Weights of a small transformer language model.
Size: 19 layers, width 128, 2 heads of 32, MLP 512 GELU.
Architecture: rotary positions, biases, untied embeddings, attention and MLP in parallel.
Training: a variant of Muon for these matrices, 181M tokens, 5518 steps.
Each number is 200 + 20 x the weight over its row's rms, rounded and kept within 0 to 999. Layers, rows and columns count from 0. The size before them is the row's rms in percent of the matrix's.

# up: layer 9 MLP up, 512x128, rms 0.242, rows 222-248, columns 0-127
# down: layer 9 MLP down (transposed), 512x128, rms 0.18, rows 222-248, columns 0-127
up222,101,222,180,218,203,195,179,209,194,207,189,196,220,172,221,174,170,191,221,182,169,195,195,186,159,193,196,196,182,192,197,166,208,213,177,184,210,185,212,170,220,223,195,173,199,242,201,184,208,223,176,219,197,201,220,209,203,252,193,210,201,159,189,187,198,207,218,182,178,231,188,219,184,201,225,190,205,206,218,206,184,211,196,163,205,192,209,240,224,217,185,221,180,212,170,203,185,147,237,202,201,185,206,196,178,253,240,175,209,192,225,178,211,197,185,210,210,217,199,219,225,215,188,192,192,243,228,223,213
down222,103,158,241,206,213,201,191,201,206,229,230,200,191,197,195,191,173,198,225,251,199,227,238,197,196,186,194,188,187,222,189,228,196,218,195,193,166,195,225,218,217,212,202,182,207,194,196,225,188,202,197,205,178,160,178,204,230,175,195,192,225,169,185,180,178,183,196,217,219,211,201,164,193,225,205,217,227,199,203,180,203,175,206,203,196,210,179,217,171,198,180,131,230,204,234,201,211,213,219,221,187,192,213,223,201,168,204,227,169,198,195,168,202,168,173,186,204,207,196,183,202,239,222,202,175,199,196,236,194
up223,098,222,206,167,191,228,220,174,228,222,212,224,182,204,189,190,180,194,194,207,222,211,177,198,216,225,176,208,220,189,229,200,191,242,179,207,221,254,221,203,212,176,212,200,175,193,203,215,191,214,176,158,216,211,197,193,204,184,197,229,183,230,208,217,217,192,236,197,197,211,199,200,171,168,186,174,215,187,184,234,201,177,167,180,170,188,170,199,186,212,179,241,179,195,177,191,194,219,215,236,214,205,180,215,200,204,183,201,194,231,231,177,183,185,191,205,184,175,206,176,207,243,199,215,235,209,188,202,155
down223,093,220,180,225,230,156,217,232,195,170,244,203,220,173,190,205,198,168,161,237,205,181,202,217,164,209,180,213,188,219,230,181,221,192,211,197,185,203,177,228,181,236,202,182,202,187,179,217,169,195,209,255,210,190,211,200,193,198,234,199,204,191,184,186,208,182,178,222,185,195,183,187,201,210,203,229,168,193,198,223,194,199,180,230,201,230,203,194,195,221,203,189,230,199,191,201,181,211,211,188,216,214,215,210,206,238,195,198,164,221,248,193,209,206,179,204,199,226,202,204,187,142,187,188,183,185,203,174,200
up224,103,242,172,207,207,211,168,178,214,196,200,201,241,213,212,209,169,178,172,202,204,206,200,211,175,188,205,210,195,180,175,217,210,185,210,220,193,234,186,169,223,182,182,198,185,199,223,187,185,222,189,178,176,199,201,233,207,178,174,162,227,203,203,189,182,192,192,181,171,220,199,183,205,206,207,170,160,195,214,230,206,170,201,232,189,216,183,211,225,236,222,190,186,230,228,209,187,176,180,214,210,178,194,223,189,206,192,222,205,224,153,217,237,214,191,224,202,194,214,194,172,231,228,202,196,190,237,190,242
down224,103,216,172,194,208,212,207,174,166,178,231,191,230,207,195,214,245,232,176,170,233,198,215,178,207,196,185,191,163,208,210,196,198,209,180,186,194,200,175,253,194,229,203,167,210,209,190,206,196,238,180,193,218,234,177,197,188,236,195,197,179,186,197,203,182,198,186,229,191,174,196,239,185,232,217,225,195,201,212,183,224,213,200,193,226,186,187,205,186,208,193,187,193,185,221,215,189,204,162,199,174,197,183,187,181,183,213,209,190,221,211,219,211,189,278,203,212,185,194,213,204,182,208,175,206,184,202,198,153
up225,100,219,219,186,170,212,201,212,210,227,208,228,166,210,231,188,209,197,200,225,221,170,211,209,223,218,176,212,204,211,169,165,167,194,221,201,191,183,207,201,220,212,213,202,204,210,208,210,215,187,171,169,196,177,230,176,186,211,225,208,184,183,179,192,192,213,233,206,149,254,200,182,238,194,197,181,240,201,200,160,191,208,201,193,223,167,172,206,173,221,192,228,186,184,175,206,210,195,200,182,244,197,175,206,227,156,175,182,211,193,203,234,233,227,193,183,189,196,195,206,196,180,196,202,184,220,193,207,200
down225,109,193,182,171,200,227,189,222,219,207,186,209,251,170,211,206,198,233,185,185,214,189,208,233,221,172,204,200,202,205,217,180,219,193,210,204,195,225,189,154,199,198,203,218,203,202,218,165,222,214,215,219,206,212,192,219,174,191,195,178,184,148,238,211,173,207,189,192,188,187,202,198,206,167,229,171,191,228,249,161,194,203,172,226,173,175,213,189,203,139,227,211,200,203,152,186,206,180,186,206,189,192,221,219,211,215,222,191,219,180,209,202,195,203,193,196,216,178,213,181,209,205,221,225,209,170,184,203,213
up226,098,197,204,207,221,238,236,173,167,168,217,186,182,191,199,200,236,194,185,199,210,213,216,181,222,194,197,210,194,198,223,203,193,206,220,216,184,210,220,167,201,213,186,212,222,218,231,220,195,214,200,186,206,177,221,188,217,160,186,187,219,193,164,198,188,207,215,234,180,191,183,204,178,204,204,206,156,215,188,241,208,208,207,172,224,180,193,235,232,219,172,207,213,228,237,197,189,180,191,220,199,192,235,181,199,186,248,197,183,208,182,162,219,152,187,185,203,185,187,204,191,236,187,186,187,237,192,174,186
down226,099,213,201,176,185,235,225,230,190,212,206,183,232,217,213,202,187,156,217,195,187,207,181,187,160,200,227,164,164,193,195,199,207,193,181,205,247,170,171,197,183,186,176,197,202,184,172,200,213,205,155,170,190,194,194,197,189,181,176,203,171,226,226,189,214,177,204,199,234,211,204,216,207,236,205,244,195,185,244,198,182,215,213,216,197,220,225,175,208,208,207,191,220,211,201,166,196,184,225,169,241,205,197,193,189,224,160,204,212,178,235,212,181,189,232,206,181,184,190,202,219,192,198,219,189,193,216,217,209
up227,103,194,190,204,228,180,155,187,194,207,223,190,185,171,195,207,217,180,216,215,232,234,192,196,201,188,197,213,210,208,196,205,223,198,204,208,180,205,242,191,211,217,173,175,182,202,203,215,221,174,203,181,232,215,182,187,171,209,197,202,202,151,231,202,178,205,209,168,183,229,194,203,199,182,169,215,188,176,205,217,205,226,232,194,180,226,202,186,200,206,184,207,193,200,195,188,180,215,233,234,185,216,192,205,223,152,233,192,205,236,216,225,186,224,219,184,207,209,201,188,241,154,152,221,172,222,218,176,186
down227,105,204,200,202,199,179,176,185,217,185,209,202,226,220,175,189,181,203,198,198,214,204,188,204,229,238,224,185,216,225,188,189,216,161,174,196,176,210,230,228,202,179,215,222,209,165,208,178,201,203,198,200,177,179,203,222,215,160,202,201,147,160,195,210,221,191,187,181,213,179,189,167,204,232,198,209,203,193,180,246,224,215,172,191,216,181,215,197,227,201,217,182,190,227,207,194,197,156,222,157,226,212,182,239,167,175,186,192,218,214,181,193,214,199,215,204,217,174,213,233,208,218,206,225,230,196,221,216,185
up228,094,206,203,201,180,209,202,224,188,197,218,161,170,202,231,194,224,214,183,147,199,182,222,205,193,189,217,226,177,199,170,221,174,164,207,207,185,229,239,185,200,212,172,211,166,184,197,191,191,208,177,217,186,170,230,185,219,186,217,186,203,206,178,223,210,220,225,195,176,216,194,207,232,201,216,230,198,222,229,219,229,199,214,206,220,219,203,173,240,216,170,222,229,178,189,191,246,223,223,198,194,209,182,196,177,186,219,213,205,177,164,181,213,193,237,180,199,175,177,193,220,202,182,174,204,193,222,209,186
down228,096,205,186,212,169,209,175,215,188,174,201,234,186,207,187,199,194,211,208,161,237,198,188,202,188,216,190,161,181,223,225,193,188,182,180,209,189,227,190,229,210,199,192,212,205,178,191,220,191,181,227,190,209,165,221,214,204,217,180,207,232,168,197,212,157,236,194,226,175,199,168,190,203,218,181,217,222,217,184,238,191,248,190,178,220,192,190,189,231,204,240,185,197,193,198,220,189,181,183,206,186,188,189,202,203,250,182,201,212,224,207,213,215,185,188,228,191,208,203,178,157,196,224,208,167,234,165,223,201
up229,101,207,176,199,237,216,209,186,196,201,186,206,179,178,210,182,184,275,187,193,209,181,196,208,204,192,239,208,191,178,205,213,201,204,199,182,189,159,204,210,191,228,227,178,199,193,181,227,189,196,214,201,216,171,186,223,209,195,202,235,212,202,210,175,204,158,198,165,206,197,170,174,181,209,182,181,186,196,206,188,186,225,207,207,207,200,198,239,223,225,218,193,183,187,173,202,183,147,190,235,224,186,215,234,196,228,179,190,246,223,175,223,212,172,206,208,190,201,225,173,202,180,216,206,216,179,201,223,232
down229,105,189,198,191,172,183,204,200,200,191,217,243,213,177,152,209,258,187,166,177,221,190,184,188,201,189,213,200,140,205,234,194,193,186,212,202,227,213,188,183,192,202,213,169,212,176,206,229,226,182,193,177,170,226,225,170,151,186,169,222,180,221,206,193,208,187,190,209,189,200,206,196,203,188,225,235,190,206,230,201,190,209,219,211,189,224,220,203,192,226,218,197,216,175,194,191,188,212,172,173,167,209,192,216,178,202,184,212,190,204,206,191,213,198,180,223,207,195,225,254,207,180,206,197,175,224,200,211,227
up230,094,201,203,179,178,193,231,193,186,193,174,173,211,228,200,181,183,214,211,173,244,220,176,179,192,205,201,191,221,217,157,211,187,190,217,218,173,232,202,213,185,215,206,172,184,220,190,202,175,185,205,230,196,196,184,202,183,176,198,213,193,229,191,208,201,206,205,182,210,219,190,203,198,255,178,185,216,217,195,177,196,204,171,225,220,196,229,193,190,187,248,208,185,184,174,202,228,233,208,243,213,148,230,185,199,211,211,174,222,221,247,221,219,213,171,198,178,186,209,192,179,170,184,176,215,218,210,210,214
down230,096,215,203,204,219,179,194,188,197,175,186,225,167,186,205,181,194,193,160,251,220,187,222,185,149,179,258,198,168,166,223,197,215,169,210,182,209,207,191,193,224,154,174,188,201,182,196,210,190,197,209,215,205,183,185,199,252,203,175,214,191,223,217,210,196,202,205,229,209,188,211,202,214,182,196,229,252,182,175,211,176,178,194,204,190,177,189,218,161,211,184,229,190,218,213,220,220,200,208,166,207,242,206,210,192,226,196,235,190,201,205,224,192,210,193,206,204,201,209,224,196,173,202,211,182,187,202,200,193
up231,104,196,196,182,196,205,192,213,190,223,197,208,219,240,199,200,241,187,187,172,212,210,233,187,172,190,195,231,180,196,187,177,182,187,222,196,177,214,217,207,177,202,208,203,196,233,212,225,220,194,195,235,202,190,176,216,204,178,231,180,209,185,208,196,236,199,183,201,181,171,174,204,162,224,190,209,200,173,221,185,177,233,212,172,202,224,212,204,210,192,201,174,176,218,189,197,208,207,187,208,223,203,229,239,218,206,193,183,241,191,210,132,226,181,199,209,143,230,175,220,197,197,225,191,193,182,166,203,199
down231,112,205,210,217,189,174,205,205,210,216,235,187,199,171,218,202,219,178,223,262,178,223,205,184,205,202,201,198,218,208,202,219,194,213,218,220,224,229,182,202,197,186,208,231,244,211,222,178,220,178,233,203,190,191,194,211,210,197,175,220,201,166,192,192,216,241,189,164,159,210,199,180,186,206,233,244,203,216,192,193,206,189,204,192,154,186,192,185,158,213,174,169,188,207,201,207,190,211,221,162,178,195,181,181,196,203,208,209,214,178,205,172,185,244,207,205,219,179,225,195,173,162,219,188,193,176,190,209,185
up232,095,212,234,204,175,210,178,195,199,205,210,209,207,204,224,205,237,207,157,181,191,177,223,185,191,225,232,200,173,174,189,178,191,199,203,167,222,204,217,182,213,195,212,217,166,203,199,197,178,165,201,190,215,235,182,220,164,193,227,161,208,163,202,212,215,181,204,180,192,186,213,241,175,199,194,216,202,172,214,209,228,192,216,206,193,204,179,220,188,223,183,241,154,209,219,182,202,183,200,210,216,166,190,188,193,220,199,184,189,168,191,153,185,189,199,240,240,226,229,210,208,200,213,204,215,221,210,201,229
down232,094,168,210,206,208,182,199,212,191,211,231,148,173,186,196,239,157,194,218,214,168,236,182,228,214,192,251,200,217,222,202,224,198,228,216,195,210,191,212,176,208,204,176,192,172,191,196,207,188,191,234,179,182,186,173,198,227,238,177,196,185,209,190,202,194,181,192,215,243,198,178,189,212,217,211,196,209,221,207,260,178,198,201,229,209,209,204,217,233,173,195,175,193,160,212,206,179,194,210,208,190,198,222,223,231,195,194,168,187,188,191,208,197,194,213,191,182,210,186,179,192,191,185,176,221,167,201,168,183
up233,096,198,207,211,180,215,170,229,203,161,221,201,208,180,179,179,207,220,231,185,227,178,199,170,192,171,191,196,217,216,177,164,184,189,166,173,203,182,170,224,238,166,204,185,213,211,214,201,207,197,186,203,203,205,186,197,172,204,188,210,190,174,226,201,160,176,194,163,245,212,207,219,187,159,210,169,205,177,196,209,246,204,217,200,186,171,195,210,213,195,199,193,214,237,222,208,197,213,190,225,211,229,180,200,208,181,221,232,178,237,216,197,228,200,202,189,213,212,231,160,215,212,201,199,190,199,207,233,223
down233,094,207,204,205,217,179,204,201,175,208,174,187,177,198,219,224,234,145,227,202,200,235,180,203,220,213,206,209,197,206,197,222,203,230,205,190,217,209,202,207,189,205,240,202,189,213,203,201,251,196,223,211,196,158,224,180,227,206,176,199,161,243,193,212,212,199,158,180,203,196,229,173,207,200,212,212,227,200,215,184,207,216,193,211,193,211,150,181,220,219,183,203,179,166,214,212,153,209,186,204,196,174,197,197,201,204,184,209,186,186,180,227,181,207,181,199,211,224,195,199,154,195,190,218,198,206,139,202,216
up234,104,174,182,172,212,207,183,236,203,267,190,201,166,212,171,187,206,161,197,221,182,174,196,216,198,203,230,201,212,222,188,194,186,193,244,188,185,201,185,249,214,206,240,202,210,223,192,184,201,206,187,185,193,183,203,213,182,196,187,226,196,181,206,204,201,180,178,212,202,204,215,177,149,187,169,230,194,198,224,242,192,233,202,208,242,191,205,210,211,209,187,197,213,164,190,209,194,203,200,183,214,228,226,176,221,196,176,237,209,200,217,199,214,206,158,172,222,188,221,190,212,174,194,207,221,211,189,199,183
down234,102,214,228,226,176,205,189,188,186,168,193,196,220,202,205,210,222,208,183,202,196,203,223,193,192,189,183,228,192,181,189,176,207,196,178,187,192,202,200,183,188,177,213,182,199,187,171,209,192,220,205,168,246,207,177,192,201,225,153,157,216,220,244,193,214,209,214,194,184,214,178,222,197,212,231,176,213,225,209,175,193,212,213,179,193,190,193,255,184,229,212,194,198,232,212,200,196,224,188,215,174,172,212,188,203,188,220,199,176,167,192,185,216,203,245,238,154,213,159,200,249,208,216,210,208,206,214,195,214
up235,106,217,219,174,226,222,253,194,196,212,197,157,201,204,176,205,210,232,179,217,219,200,181,175,165,227,200,191,166,191,183,178,187,223,166,236,204,192,156,217,175,226,206,207,193,193,162,232,224,229,202,203,184,186,186,166,202,199,194,194,221,171,189,223,209,197,194,207,190,173,215,216,205,221,222,191,206,238,207,202,199,207,218,186,219,207,228,207,196,200,194,181,206,175,233,225,202,170,187,181,195,200,152,196,212,212,191,205,201,163,235,229,213,185,210,186,217,209,204,199,239,216,203,157,193,199,181,197,191
down235,104,188,226,231,170,166,171,182,161,180,210,215,177,173,199,183,189,193,213,215,183,190,203,203,211,220,186,234,179,223,222,204,204,180,230,211,171,192,221,207,197,214,199,189,184,158,217,196,172,204,228,197,190,227,192,192,230,214,159,234,185,211,215,233,162,212,184,195,184,197,179,243,182,185,173,219,231,182,206,167,209,224,189,238,190,213,163,180,197,187,242,221,209,227,192,187,204,206,180,182,194,197,206,177,208,238,169,210,222,184,218,199,205,227,180,184,201,203,193,225,203,188,202,210,198,217,226,193,202
up236,096,178,230,215,219,214,218,180,232,248,179,190,209,210,186,177,206,165,239,190,184,194,233,192,194,229,171,167,193,220,154,172,221,175,182,173,186,178,197,197,217,231,218,156,211,187,227,189,206,191,199,194,220,223,194,223,185,224,190,192,205,188,220,192,185,194,204,196,164,206,210,185,210,203,231,200,204,208,189,211,205,204,216,196,225,186,189,238,180,204,250,212,217,203,155,216,214,194,174,206,219,186,217,151,195,191,218,220,209,188,223,224,196,198,211,206,180,212,201,207,205,187,181,166,212,170,211,189,182
down236,095,216,156,240,186,203,167,191,170,205,191,188,185,196,259,226,199,196,178,193,223,189,205,201,220,181,219,210,140,179,243,201,197,169,197,191,206,194,211,194,211,187,220,211,202,207,181,218,186,215,158,232,189,207,174,207,208,197,216,222,223,239,223,221,225,206,242,199,185,209,214,207,188,176,180,206,194,233,199,187,211,175,205,167,230,214,201,214,192,202,185,167,210,174,208,184,186,194,212,190,201,228,175,209,209,172,177,196,195,204,211,220,153,221,170,210,214,192,208,197,176,197,212,225,211,221,218,212,190
up237,098,209,191,175,182,176,169,207,179,232,213,177,202,170,205,190,183,188,177,242,197,212,218,198,194,170,220,203,249,192,216,202,190,233,187,207,215,184,214,239,216,207,156,193,189,214,194,201,221,215,222,217,204,150,173,207,201,138,197,224,204,202,227,204,196,200,201,202,203,209,209,204,202,174,198,228,213,231,211,192,219,223,204,168,173,203,198,186,195,166,189,226,174,193,201,195,191,219,192,204,214,165,229,200,228,180,197,196,182,177,188,214,190,216,249,210,178,226,190,218,202,193,162,204,209,214,218,207,164
down237,100,221,210,207,165,222,225,192,150,239,204,215,182,206,183,257,227,194,206,207,170,192,201,213,200,205,216,193,185,212,227,198,189,189,237,179,186,207,183,214,181,195,225,223,221,191,241,189,212,205,192,195,180,210,170,210,194,205,153,200,188,219,181,198,195,194,198,178,203,216,186,222,218,202,217,169,219,182,206,184,229,185,222,197,228,184,193,213,186,234,213,177,241,180,202,200,165,169,183,170,186,200,178,220,189,179,219,186,196,167,227,230,193,216,182,192,212,180,226,206,213,210,223,209,179,157,198,214,216
up238,100,198,163,211,194,214,215,217,179,188,132,203,164,199,203,201,212,190,206,221,194,216,201,214,188,204,228,202,210,198,189,184,229,210,204,189,201,191,219,218,228,172,193,213,188,216,220,237,203,153,195,170,174,198,188,177,210,202,181,225,156,156,229,214,205,205,157,199,190,250,181,197,178,223,201,219,213,206,209,185,191,184,236,197,171,193,184,198,221,197,186,231,192,208,212,196,216,184,178,174,211,209,195,225,211,211,208,188,203,252,197,177,217,201,200,218,192,216,182,176,181,202,175,189,227,179,230,226,195
down238,099,229,179,208,225,198,211,186,184,248,212,221,180,191,207,188,187,242,234,205,211,200,205,177,179,192,228,208,235,196,198,203,194,197,174,215,174,210,199,160,199,245,210,219,203,219,160,198,207,218,230,197,215,202,197,192,176,203,182,158,228,218,153,179,206,202,181,227,200,175,206,205,200,211,194,200,201,210,169,204,221,240,160,197,236,169,194,206,188,187,174,211,195,175,200,205,194,246,190,210,179,191,231,170,215,180,173,198,199,183,206,194,207,181,223,179,181,250,209,217,209,192,197,211,182,195,188,203,221
up239,091,165,206,184,206,200,188,235,191,195,200,217,194,234,189,220,176,197,198,167,193,190,212,222,225,237,215,213,197,240,189,245,211,194,179,188,210,193,160,183,241,167,184,223,206,217,193,208,203,232,189,202,204,201,230,204,198,154,173,184,196,205,208,171,216,213,205,177,195,246,213,190,160,172,208,239,177,185,219,186,141,214,188,218,195,198,204,197,219,206,204,208,211,216,167,202,208,230,193,193,197,217,209,182,196,212,208,167,211,210,208,178,225,195,212,203,211,208,213,205,224,231,213,180,203,205,164,176,172
down239,093,178,175,229,186,216,208,201,188,227,199,225,205,156,187,247,222,199,185,186,182,182,195,201,189,191,182,220,181,193,204,203,184,210,189,191,222,175,175,202,196,174,216,177,181,208,255,173,215,188,176,205,195,205,233,211,211,196,178,195,202,172,179,200,196,211,187,236,220,217,144,211,186,161,213,199,198,193,174,188,206,197,225,186,206,233,196,229,187,200,199,194,206,178,173,211,205,228,200,209,220,238,213,188,193,193,235,149,198,216,212,227,229,188,195,219,171,186,185,236,198,199,220,214,213,204,242,197,178
up240,100,188,186,158,196,225,152,195,235,191,249,190,183,196,210,181,187,217,224,228,182,178,185,184,237,209,200,206,194,237,147,235,222,198,214,197,202,242,164,215,177,206,203,202,225,222,142,195,175,220,201,219,193,198,213,170,227,202,199,191,179,190,220,205,193,224,220,195,210,209,182,213,200,218,204,181,160,200,189,187,179,202,233,199,208,204,181,209,171,187,187,194,205,218,209,223,182,198,181,207,221,190,201,225,186,207,186,207,206,189,217,196,212,188,214,161,188,187,219,190,176,213,197,187,220,213,223,244,205
down240,110,192,162,209,207,186,200,217,217,202,208,194,196,202,211,210,194,238,183,204,169,197,227,201,233,235,191,175,219,181,212,194,154,192,197,205,199,155,188,241,207,182,201,197,175,193,214,181,209,178,186,199,206,194,224,204,246,162,195,211,221,197,224,208,175,198,179,195,168,175,185,209,198,187,190,218,230,179,222,217,198,230,194,190,219,218,225,242,178,211,180,156,208,211,189,195,206,244,187,209,195,217,185,215,215,193,229,209,184,234,188,194,216,209,148,217,192,165,199,186,215,166,201,216,206,198,208,178,164
up241,108,219,169,204,224,232,198,214,184,213,176,208,168,198,205,226,203,244,227,226,204,218,164,195,228,198,217,194,180,198,180,232,173,193,192,216,168,164,212,208,207,207,193,184,200,205,188,185,197,208,221,198,207,204,209,207,192,209,259,212,158,155,181,196,179,184,229,218,195,197,203,163,186,194,177,196,190,233,195,203,197,241,206,192,176,221,186,168,200,184,164,209,219,183,204,232,205,227,219,205,250,204,228,219,210,173,166,189,185,202,196,196,181,210,193,195,180,208,180,191,201,193,207,183,190,247,194,191,186
down241,106,187,240,195,221,211,222,210,195,207,184,246,239,205,203,195,192,209,193,227,164,153,205,199,189,217,203,211,222,226,208,214,210,230,205,182,194,209,200,184,203,202,192,234,220,189,199,210,186,200,171,239,197,181,164,196,218,236,205,187,205,246,205,209,184,192,178,177,162,201,194,196,150,205,177,184,143,178,207,225,188,183,210,179,229,208,183,193,215,200,181,194,208,241,232,218,193,203,196,215,195,188,200,178,223,190,186,225,197,207,215,188,166,208,201,177,209,173,211,189,173,202,169,240,194,194,193,199,220
up242,105,224,206,190,198,241,203,230,192,196,213,201,205,178,204,154,191,211,196,211,212,201,177,204,192,240,168,154,195,188,204,201,208,194,191,202,213,187,220,174,231,190,164,219,195,190,190,187,214,220,207,205,197,183,217,218,176,193,186,201,193,212,231,213,195,204,232,204,214,220,175,196,240,196,198,185,210,178,203,186,211,133,188,157,205,191,184,211,188,184,220,189,168,193,182,193,209,226,202,172,229,202,174,208,231,197,213,200,215,211,237,204,262,195,169,223,192,202,194,196,220,228,221,177,187,223,219,162,204
down242,102,220,205,193,201,187,232,197,231,197,212,202,210,239,205,228,169,188,177,191,220,198,166,205,227,185,181,187,232,202,186,179,222,222,236,228,191,167,215,184,168,183,212,205,197,200,180,166,172,201,188,157,235,210,217,144,181,223,226,182,210,206,203,201,188,212,214,216,236,182,226,187,216,185,206,179,182,202,240,189,206,206,187,212,208,217,250,200,174,205,225,214,230,195,209,187,238,177,209,190,208,185,205,219,194,199,204,210,196,184,201,186,235,219,208,165,205,217,204,208,193,175,163,184,205,190,169,192,187
up243,096,213,228,220,214,220,215,177,198,206,197,221,214,193,182,227,214,194,203,222,193,187,169,205,200,200,180,183,194,212,172,207,211,158,188,204,176,219,208,208,247,235,204,222,207,233,215,213,213,194,207,206,187,215,224,173,208,208,186,167,179,214,181,179,184,194,209,184,203,209,210,195,210,226,202,206,199,191,220,204,203,162,204,200,180,208,188,179,202,197,213,186,176,193,211,243,138,204,212,207,208,198,181,165,135,198,186,203,225,177,212,166,189,220,186,179,234,227,256,216,180,199,201,201,208,243,183,180,190
down243,096,219,200,179,231,211,200,202,192,173,231,212,159,191,198,194,196,177,213,194,205,216,253,180,210,206,208,165,193,162,240,188,218,207,215,205,195,201,204,217,188,192,207,216,183,208,206,218,202,208,205,181,188,167,185,255,187,204,165,203,231,201,219,204,180,226,217,227,193,213,207,202,225,209,178,203,174,217,176,181,225,203,171,223,200,220,181,216,197,183,167,201,245,205,215,152,239,189,201,176,155,184,187,192,228,214,201,208,175,178,209,206,209,206,214,222,172,194,171,172,193,199,200,233,187,181,190,178,208
up244,109,229,236,205,208,213,197,183,182,211,192,175,198,225,156,205,207,185,226,186,147,246,193,209,190,195,218,198,210,190,193,189,198,213,184,150,210,168,188,197,175,172,192,213,186,206,206,216,233,222,176,211,196,214,210,216,223,197,203,192,245,194,222,189,182,206,234,230,216,170,193,185,173,222,177,192,209,172,210,158,191,210,225,182,207,206,183,222,170,201,206,204,198,233,186,227,208,173,222,205,180,187,167,224,193,178,190,219,217,227,192,193,222,188,190,239,196,203,213,222,207,170,196,243,192,213,187,205,205
down244,105,187,181,199,218,229,169,220,218,200,185,208,207,185,237,212,175,190,195,193,196,197,214,174,207,188,171,191,180,190,205,186,184,203,196,168,194,227,184,195,232,218,215,163,184,232,216,227,199,219,223,191,209,182,238,189,188,215,217,213,195,182,194,194,210,199,181,206,194,217,213,244,235,185,197,216,188,229,190,195,188,203,196,212,222,185,219,205,261,233,188,240,170,189,219,176,189,183,214,188,234,215,217,151,194,194,178,166,208,165,171,214,201,198,192,190,220,170,185,197,172,169,240,200,196,186,182,204,221
up245,098,215,197,191,192,190,213,221,218,229,178,181,204,178,155,146,155,235,194,160,227,188,239,193,187,209,205,170,161,207,172,195,227,216,200,187,186,190,168,178,194,212,183,205,211,194,186,209,186,228,174,184,191,197,179,215,185,184,212,199,223,212,206,184,203,208,190,189,226,247,177,215,237,234,216,216,192,205,192,184,237,209,225,201,169,196,199,235,189,231,198,195,190,207,196,191,202,186,222,216,214,194,172,208,188,219,177,202,230,184,201,218,172,200,196,192,194,207,207,211,195,190,185,212,204,262,201,221,191
down245,095,177,212,221,212,182,216,191,180,170,199,201,214,194,237,230,186,161,189,191,207,187,205,212,213,186,199,183,207,209,215,187,205,167,206,209,199,216,198,197,191,215,202,177,207,186,220,235,212,171,187,178,219,190,197,210,236,232,171,221,209,169,178,190,189,249,203,213,194,214,199,190,226,159,210,201,201,192,171,215,185,210,189,183,203,229,207,256,201,171,197,199,213,209,193,135,201,199,218,176,239,216,213,227,218,210,171,234,185,212,202,197,180,204,228,188,187,189,190,237,216,171,229,184,170,214,171,196,203
up246,098,188,186,199,207,210,213,225,239,205,181,193,204,206,265,180,207,192,173,214,216,191,226,207,219,196,203,215,180,205,198,196,163,179,161,191,191,173,192,221,201,207,213,209,203,217,184,178,218,193,201,216,197,185,184,236,185,220,197,234,230,229,199,172,225,171,198,242,173,234,178,190,191,192,207,244,215,169,187,211,199,194,189,163,190,189,214,219,163,230,189,214,176,190,169,211,190,211,214,182,200,220,240,221,174,167,191,205,191,219,206,202,221,225,177,207,203,208,188,175,200,239,189,217,194,202,174,173,202
down246,096,243,198,217,214,197,219,204,227,208,228,221,228,240,194,191,172,206,209,218,205,226,225,206,187,157,234,186,214,195,183,153,236,203,182,202,200,208,198,193,199,190,181,205,215,207,210,187,179,214,192,207,195,214,197,189,200,170,193,163,154,200,176,207,195,216,158,192,200,183,199,223,214,185,192,199,184,189,182,184,209,194,201,216,225,213,187,220,219,178,189,167,178,236,199,198,234,215,209,195,228,212,201,191,190,224,194,161,190,210,172,155,179,189,199,202,206,179,208,189,216,183,242,172,220,173,199,253,188
up247,096,164,178,231,202,200,209,176,209,187,196,212,213,207,159,197,217,182,207,195,195,167,189,186,223,196,229,188,164,212,207,216,229,224,196,229,209,226,230,234,183,182,205,194,161,202,238,195,193,205,214,208,213,176,185,191,190,250,184,193,184,193,219,172,194,198,175,199,208,219,187,218,180,194,230,178,204,243,188,202,222,198,232,198,192,200,198,195,213,194,166,202,217,195,177,170,216,182,156,199,190,225,225,169,210,191,162,218,181,187,228,188,203,185,186,210,208,221,182,190,216,188,206,206,266,225,217,195,210
down247,088,221,180,166,191,200,185,202,182,164,188,193,207,222,203,194,197,230,205,193,207,184,200,220,188,224,191,203,226,209,178,186,196,174,215,152,190,212,146,205,205,199,192,210,214,215,152,194,206,247,230,181,211,210,176,198,217,192,161,190,212,214,182,195,177,222,187,196,195,182,227,199,224,183,208,219,201,207,236,223,210,230,187,169,196,171,205,222,217,195,248,200,211,204,194,212,182,207,191,216,219,194,171,231,150,191,219,174,216,215,195,223,191,228,249,178,218,210,210,200,174,169,195,202,212,179,181,193,204
up248,091,175,202,191,195,243,180,221,202,229,182,189,204,224,200,181,197,194,208,174,200,199,227,204,232,195,191,214,192,171,197,211,175,199,191,171,170,181,206,205,175,226,208,213,177,207,185,203,187,197,230,205,175,217,193,204,214,170,205,204,213,208,255,223,219,165,196,188,191,226,189,220,231,203,173,201,172,181,208,218,179,215,238,192,180,203,197,204,228,231,210,195,203,167,162,161,215,209,188,249,190,180,209,200,214,220,181,254,197,167,164,206,218,194,190,174,192,217,197,199,209,203,215,222,232,222,209,172,212
down248,092,214,180,237,203,161,193,199,186,188,188,194,192,196,182,215,231,213,223,218,225,206,198,218,199,233,201,193,151,228,227,206,192,172,219,212,188,220,207,218,211,157,196,223,190,187,183,207,222,191,196,189,204,200,174,206,233,223,159,218,179,220,148,184,162,213,206,222,234,155,203,198,191,202,236,204,208,203,203,214,164,207,188,206,203,191,208,210,179,203,231,217,183,218,213,231,218,173,215,203,204,201,168,227,218,219,226,166,201,205,190,224,166,184,183,209,187,201,192,198,192,190,173,162,224,184,182,190,211